{
  "n_head": 3,
  "parallel_block": false,
  "init_std_o": 0.015,
  "lr_head": 0.0083
}
Each number is 500 + 50 x the weight over its row's rms, rounded and kept within 0 to 999. Layers, rows and columns count from 0. Numbers have three digits each. The size before them is the row's rms in percent of the matrix's.

# layer 4 MLP up, 1024x384, rms 0.141, rows 831-864, columns 192-383
101:447488500509464532545494474544413502438485434521560566522496489445488494525522596487605503452559487432628548538578463366384557438473507545495528401479611572487485575510519499510494507514524478443499462439494563542489523577461536488467476553456494445514483515440466431516493452475505479475445528523635478508540486518506533445514513493474548507542510528582502501562495493484534537478588557539572540516486507445479525440537517506436494463481469559462405485659440645505474473531431515527537418600522533409517491521477470485464515484575425514472553465421532506547524514600593552470
109:472569523460519402545578558514387548599503570509450484514563546442630502489440412571491574524447508484518541555497470455404565453531407542491486443469497453509562514576371450475548466479543568412453418486563544434551517454503517521545468505523435457455570516476544453521558479546528615446575489519452446476484475497497521404488551533453480496472531454468532464589491507543491526492486552472544495515576519445504508438502404417411432511519504521512430542600550526536520484474430519485481583432493537419509480451531430505479419494580525404582559565548530460490537560435524464455
089:475493458518559485554539565535532395579516553489475445483493467514552612422468526457476419586452542505590551364467481527495568517538571437572478513491513386486502510405497583558501469423561487517501504519386548484460513519519447459462456564470496486528419560521497486496469590455486582523538487552447577530528481568539444521554534483566536507500520501601563473528512549437481472466451472572510504389514496457568473431417499518588552539437417588438452574538563454492591600417556493446525504476498506523462512473582529540378444532536610560501542538422460403651579471557476505512
100:442509527554579473504483492421503522528465498496472476606466482518547499497416402423461502527503469458560495485418525487516497471546570511509456450524584525506458468583592463531567470448503529563546522608590414514491567564497425535497524428511471463494603405567545428520554457423559528447536502472520483482484426588425539448577582460457516551511506554465530480427464567552489494462365550396461449511480507543415507545449527569517504523522515322476532564505455482478401518523574519606480514508434557505448528437462613561541505548519529483432529499490521518506506429481517510439
103:512435528536453439457500538530558531430441464521557487529463462545493532525539506512482431462474600489545478435554481532524475510476509398523460493398412549455512445512554424503494530439448545443495561495646508529493484464473498527598553532518517516500498503471488519524513466515434556466447420581583442480532508524467452430561419554480515545539444434486512522481531530500561526545523482563500515563537435480531553586454509514531477516475536427437481563455550438467531525503463435524548454483545449547431540508671507448462498460466447560487600514470532475511466490508456481570
104:488491524474547437484510525554543517575504419518499431554413469519539443540569450488494526495566570463493524598461487590511492521524519502515425534515529517585502454511516418517514430517511512559549495577474508538540525506438468457432506456454534531447463641500579463503512511479533524450569448453478507483569514463491486435470611521572555585427423535570474461540564473442559473468483519453482521579440498412583416454503525483439420523580511453526472438518529496509537440517452459498488422446514426432541489541377553483512561467467525581520517579509524517541506426572582466449
081:536526490547489485514443473425423504449558444437536496428570646481577458596531536484474617512532495493456433363475511515507497538510571573562599556526485426451492460537482487456528515503418479631495434501488495470551512499479467532484364529426441542477493445449564652504533506490457508496485482429550536555500475485426467537531498489441384424507480467501454434458556418575484445465541502572537504530469539498574464536530530506553593546468440474562438400541516506517587537532430565504454485477431453418480548531468400495423509492547389526398517507466578505652463452509435452466
101:592496468498468490528574486527458451432523545478427561467542534438420488465506551441540473595446509517531472495482488523593429434511526572474521481507456535580481385587460477448480367544474460433435488552441502456495447513528483556562505567505489474451517566456478532581436554402572531455387514441468427573504515464567485410592514499483410428494542480537442574561550445432415494555437521421480462530539544567514480422575483549463489485579554399566464525410426469518372489536424504486477483458593471529568581510476543451427534483494490490541505447582544543480509433517480513509
101:477503457529512520505497441570546475541536369474542531511420431577425462476513485402495540523455470446495536581565486382479462554528474547423512553510491409522569382464489470538458469439462611463446502515519509515549594461487501523458544470499457496543467428415433503515552558539544483487466544453480559351462456380493413436469421415562559511529437563522538487450546532535530495416542469438635465464441479479542504571474456514516525572498520458467436484512494418460490498549485533435448560549452517583472375463506406417453526496461507438531542574476538553501502458488438496522
107:453565492459603461546526563538429495489454500416500526507430538489447473510536533570497528437447535518598488483540494486493564453509465495450597490510447534521547535521470541521564436437474524541525520521487520406473518507486495577467577498552536476500622462516519455525481521526525418454493458496491491454476471483532548527575469427416489485584538436454544482546509458396479425532557539519458552551482605420442425482487478500522552550448500404564527473518505415555473486557485491573546503482491472553555462545501465483472507580495579480562469441492478503664496510509481559541
121:524518438533499422468527447551511482505421537431510557455522482455459527527456538522478547506512475492477581497485529561445499358489555573578451531524504476487497480475586532539487464484518516555506556495464496599391438444510476598515433482527515554488553466487563485448495564554428424506541471522493438559450431453478443564502482548528528507584558490592595585527483535551446558471523524429447525496546492532526496450501495454490561462409573468475540500445525529461579439499455525530489498545560450502492461481573500498385350390547572529534489591587531473493543514601514581470
090:503422425493531471494475514485488533501450471458487502494525439503488469485532457482463553588522562426423449478499483431514550532520487563498530558480478537566383500506518550487447399420559476520472567472513566473518425529625526508446473447505533536516634373399502515534457495544489475474481468457545485520502460523527588501390563554615543449519517466543513527591476552559545473484539502469462430576574516650467507562502521475590517449435458529470546518472515538549441553481525485611537506461457518465529476484508490572478569523542482497407400477526486532492485587565464426505
116:511438447527455509471518489461571416562579507479563545583435466429467465516550467361480558588398474520452586430471463421479403472420455512577481465545571590566554493600480505473539537470492524426449575451589616535460582475494445481538494447535521500599525452498538481503486547494546435421534504551420439511540490575450557465518509553476495508475562468542547492547477455522463492516532490450495499436490501449436517582499463484548498436471501499490399541534543467518519526491411409442535450474513535550507444457529567473517376541479527502465531511443470510441494525627538500479
080:492543557562579496479533459454456499481458450479560513500594550420420474510491486404497450590541621526534506410441544479518483543497565569522519550526484508568570482648505517468532515542546415479491464534540459641409411557528512498467450420531466472579512509494529491446558535595549453438466522470456508550436491564548488547407546496476473503485506509442497488508428495486554511518567498543519487525515470470666522518493540586517457408560534402462502503505513576514575472515499525469526418530410442473509503475546447488457416541500517495497457523455363486531476483514521425508
108:523538490537483570544482601411513447504535408440500475551480468497565563429514511506505442544439437515428516468514558461516403448571497488419572586532499491576535520523537484418602428544552418518490516440466471411422448435596449520482494403488577524523444507547531410561531496489468551486539450527472502605455380527464519425585509444426513530500516488568477394486499483600467553472497437470456467499516471557613520511513441499461520517549479474537485420404561538428519479512502514478514419532520396589469490592508434518523490474512536464467421503400472459534514553421659468527
097:546558475536493519401524426454559524535417497446487470485537368515465485500454427481528515570461476488575513582428508480480501535482476504445525522416576370437456496602520491506550509461487505445470509535580481536428505516438518463447426495566453465478576539494471538437489474474580536603491425499519471448477501581593409588531478487596460584497507460397453547599536480475524408572520491513508444480495486572438450424548431518455469423454481599518524491515402554499467426562492530505444465432491527425486481489531522581525455503549501558543492515491438486436436435512467566498
097:475485529419470542476542488454493481470462513520454582469580491438559498522491557555524552388512571554560440505496566484458470554447527468542574442592499527421441504531478490543570507449582454447539457444379554544536478520470547462458454519559487411560486497476488555428509604545549553544548406527514583531480486560466626517559513519535525423424505481546469494542518510407571525483473510514531495448503476484535559476451537520559464493533383436484457533492463488486639568551535596477550539480481466553465489443588521516523585620472539473504447572526414508452502575598474533513
102:490406391560483515515628524525562454514642440491384497509504477576435456484476574498480517419513438571476472454462589455528444444475489490557555520585568486535503440462404562479549473586550457542517471485617467485483550513532515551405469430523587464539583491509547483498463580562454604460515488525524529438441456536571469459483478494393516369437587522439511544548493517391511460603478504484400489553507461578490489554465442518567491498458523501523476634551448534494476479429471518531420429487507530559461527570430551490471494514535383550528469510446472475437547531390508554534
089:615448477562471599420492581510502533520418467489464520533535485444456464445514454387557479517527485478440556516514522489380499444509488480513518490450424509543450495518587414486558447564537565511524486535454508459492536508360526547506393356465467489437499423478575525524583515538503500435454508491517481497471476439534468509347494495450463571518530552448534464532529543561544471520553626499472528496454495563443504516449409558544511587559452392652539523497471570514488471578471504560478432428424560532535465546445446598498518464442495529575460490538499449547542495507476492577
096:453497530484451457468510520470537540476523422493482428475502514514487578455509585542458464505479509578437551533582484513416481533548493599573519591438469493484603467578471496581536451506549494484512480553543520598582471581581525505452475498465419481465565497509422445534545492563456382404521479517555402511547516515536471487510526488491484469452478535451442537439568529553568504533603542492510524516506503568571450442456516546448492499468411456537457562554410562488436485499495487517480482417504363467540570463447425484507470509437515507492531472600488478443551463484549502579
104:570451492510435605548528548518511416412531555476405512466513414463453525516550535530422504452494522522550477531551433608554493399402443524466471487591475517546537513470555476557513518476451527598472587524506461559587422487539528558417529459427432528441580532469481514526449527417481480440528494412469461479494534536437458495402490431386573525517607503466454475500425413471472569499451524492466493491530461511499534563501587471476440595463511479510514510458519472493501519475539550540479431527522476532565492454482505508561487510468417530538549557481379471490485559496419557453
082:503400552473443637506512540406442479498538548515525495514556534509580513572470484551441460474530561425447419527467540471576537468502526445502376550488507432498435450501515628505470547515538453498468492481460461497534420518470496583506476441408545335545523491470505450580498462439477441491526523423486520492517514576468573513446511477439538495490489507562543529457483491509496497508467465428522457507481429521475545509529517538553574512573539463367564420485417378542475573532527567524546503411556604528507599556568660499488466416547434596490548622515608508547537500532515563537
099:510443477462545562617517606489453554504480475481466518509357464545491485452476482550446558554525579544487518610521487496467428523505455503559420523471479451655614486513568489423485511397519543562443498451471429416470456494560517553516476552477522651447512452476477551477472519508555506494603565558576594573482450552446498448569422516484434502490509419411505441539376484540486587490559525660475507541573445530468515461424440518489465527453454481534455451519558550380532467436491450456570524378439564562483493500411537451495480605434506578560546492528530462589573527534407517500
094:443517497433475458445466458407579520549542473441614433490590468551526449454539493552480563454513501461520489599456519579527503488453470362445465439550499504499436599543475511541486503469481558569565475436445564394605536470443533493493464487585457610440489500528537438463494392539377590489500508544470475519450548485477567527569501523429541544544390485447484453509472477468485531611405522478474517580551427509492478473481526444499467386522546524496529525435471550587535419537473480516529493552500526536489483556457528474479489589435472437614528490493529539395518512545543532417
088:506573503518560545546484513449522503555535435536474564476472405471478535469564407515550484471502565492525575449432407514448455434528494536598439449398505407513460491555537477555557500417571488430541572472488491530490547488437464493482447476537496492508470496526538472478547429593457489438508510470501606540493564464558484517508467518487447567515547512554481603496548447562459435535513527563454519467468518431606486548430491534498506477407582532355452479520503421504583536392476488516490456548474474470499497573521482449507453408430465461499502457540565436535403580453429466482
105:529467482477452482480536521477416480475526478477433531524601473502589432473508483509520518438450501512598438506455389444521510488551549532474611547519419519571453573396491564507414470510477465448488464458500439553532474487603489516593470538416502522485486558541540519512413522518478520471459599527459467489508454538525439474527545448580469563451450556522543443477553531439511436437536418487545498538504481483532458493478646441487486487540451525566550450496486461514452401541478522471510444472492491506386518475566463452526572538495409467496492519456559509468495458445455463471
103:471545415527542459517552484564510530495474472473436478495450425474600432575497502569487468373504445521495506566508488499520594570473455544570567565570461485557445568482494482460505537505392553462538475478436548496552603459439538486661429616546506512529469432509485486567602473581408484571518460513515571492547427536551591511491435470506487502493524517478457492500520494452515549511492493609482542595463417495566471513496511560431578545378493422509506527475508468508470490524442444473631574517517543547415500527473503509458554508517630526602542498479588538499506530482507498556
099:558489538468465417509542416492514530547541498499403563526530536589540517528455492436602464527544543537461547446397501498455485465410469509479519486571548519454515577468484559563564576576545476539542509498541519407467488565515574539419412515513467578452475575459532513489516479443464582547523476525572533443425546551552534536493445533506456569495488535533593401557579438457493470500544502415480622559559491595481502476579551484546500580537488524493528445482443567474503546405433502517541479612482457506515540543530470506551522480466570446550444498555439498487511529600486465525
095:438480391526517533524502516512480616468536403379504500539586512492627465528536488518464492468439500429490476535494490499497532510437506473551514536507506553473545431449476420537558571506479553461474510480514569444540444462491466428480449500461582466566521410471468544510468478473453524451469589520439477487471483574538523475475432567534518544522567454525506563540489500470455446510497510399622548541472545548462431528475462341543452536500574498464464464451553466374559598443532450529558480528513469550386489457461452602616518503582497534480477547513511510478499419446571549484
083:391508556574364474498463460522373501543438535503486549496429514518444490514529550486499419497487479496516515535481477482536541539400632540497419566453378588516530501492548423572554448481490480556632485519473475523442370521490464515515506568540528459523467500530476378580489460495520460486542587539396496417509526463470453557555552494532503456567518430503592507458519508524453533507520451415567574491454463465600479488555477438618472498458534457554491492493586531432504460532473453528488497476562483561546519479537460447500521493572416517523494465498491417415513543424476491552
096:474556426486516615557493544569422507504517510544506504554519483415448422436412501538498487475563370491547486594481588567432618515447513558459522467507462521449474493474530554339440428482471542506572435521533488506500427472494555473457514521646493524406431512572484501462439452539446504492547452524424615560457457453449509445460471536446505492516532478497623527423513529493542516542449512412512545513409538471519561454510440454523421534527497473480481496480535439571475602393436500513523499519576544570545463423490505419500517483451500556490478546523486461575445550441548474503
101:509464530478460483470522488549561516448494537384514370560556376469471437445414605472454517565465608548441533480558540534511604490649485476549472563482554461449517461522555483473541495429545549559536476488422520601472511491520468472529551469511537457500496548480387525550491614480545456549505593401569472445510508448532550403494436455499511440439612486545506556504433579519487466487483427390491461408489522482506442469463458536446544528587509523452471590537536484457527616513460536517539541502480449503463504502473536465411503590508513451466428555537508547528494513429502536493
094:530609461541504541544570454525552478548397496515618467466475514454513417453345539552523590488538471482486608513474454527426465555590498486497525601451504515507535477418608586589492432461412511511409526579564459452469489508536483485480507537523555566496527521507500459528496510487512509423472497477506544526526463516497428456504446617545516565442554547549508536496511497595419549508515542482439479535426540497464545554448516529552555496464560480405478469464551479517502521488462590493547473514492487487643500493493444456615476520596521465431506567530474513430410523496539490530
110:479444512492505561540547419388423667432454522475583557523394501521429451586521475475521589497562545440561506495539483525429472527495546653573501519546563440492499570497474496511514467447543540487496559577465497582445491453616473538509477429483597469454540489583578463482394549546506522563489460513432557560420570535538477458524602478505441421556565482522526467532472500577412605565513523372421464501442515432547475493454513412522578592478518535525514528481542530496536524414545520506516520477529444568527452457496471471514579490505571477545493449513482519547423479504469611479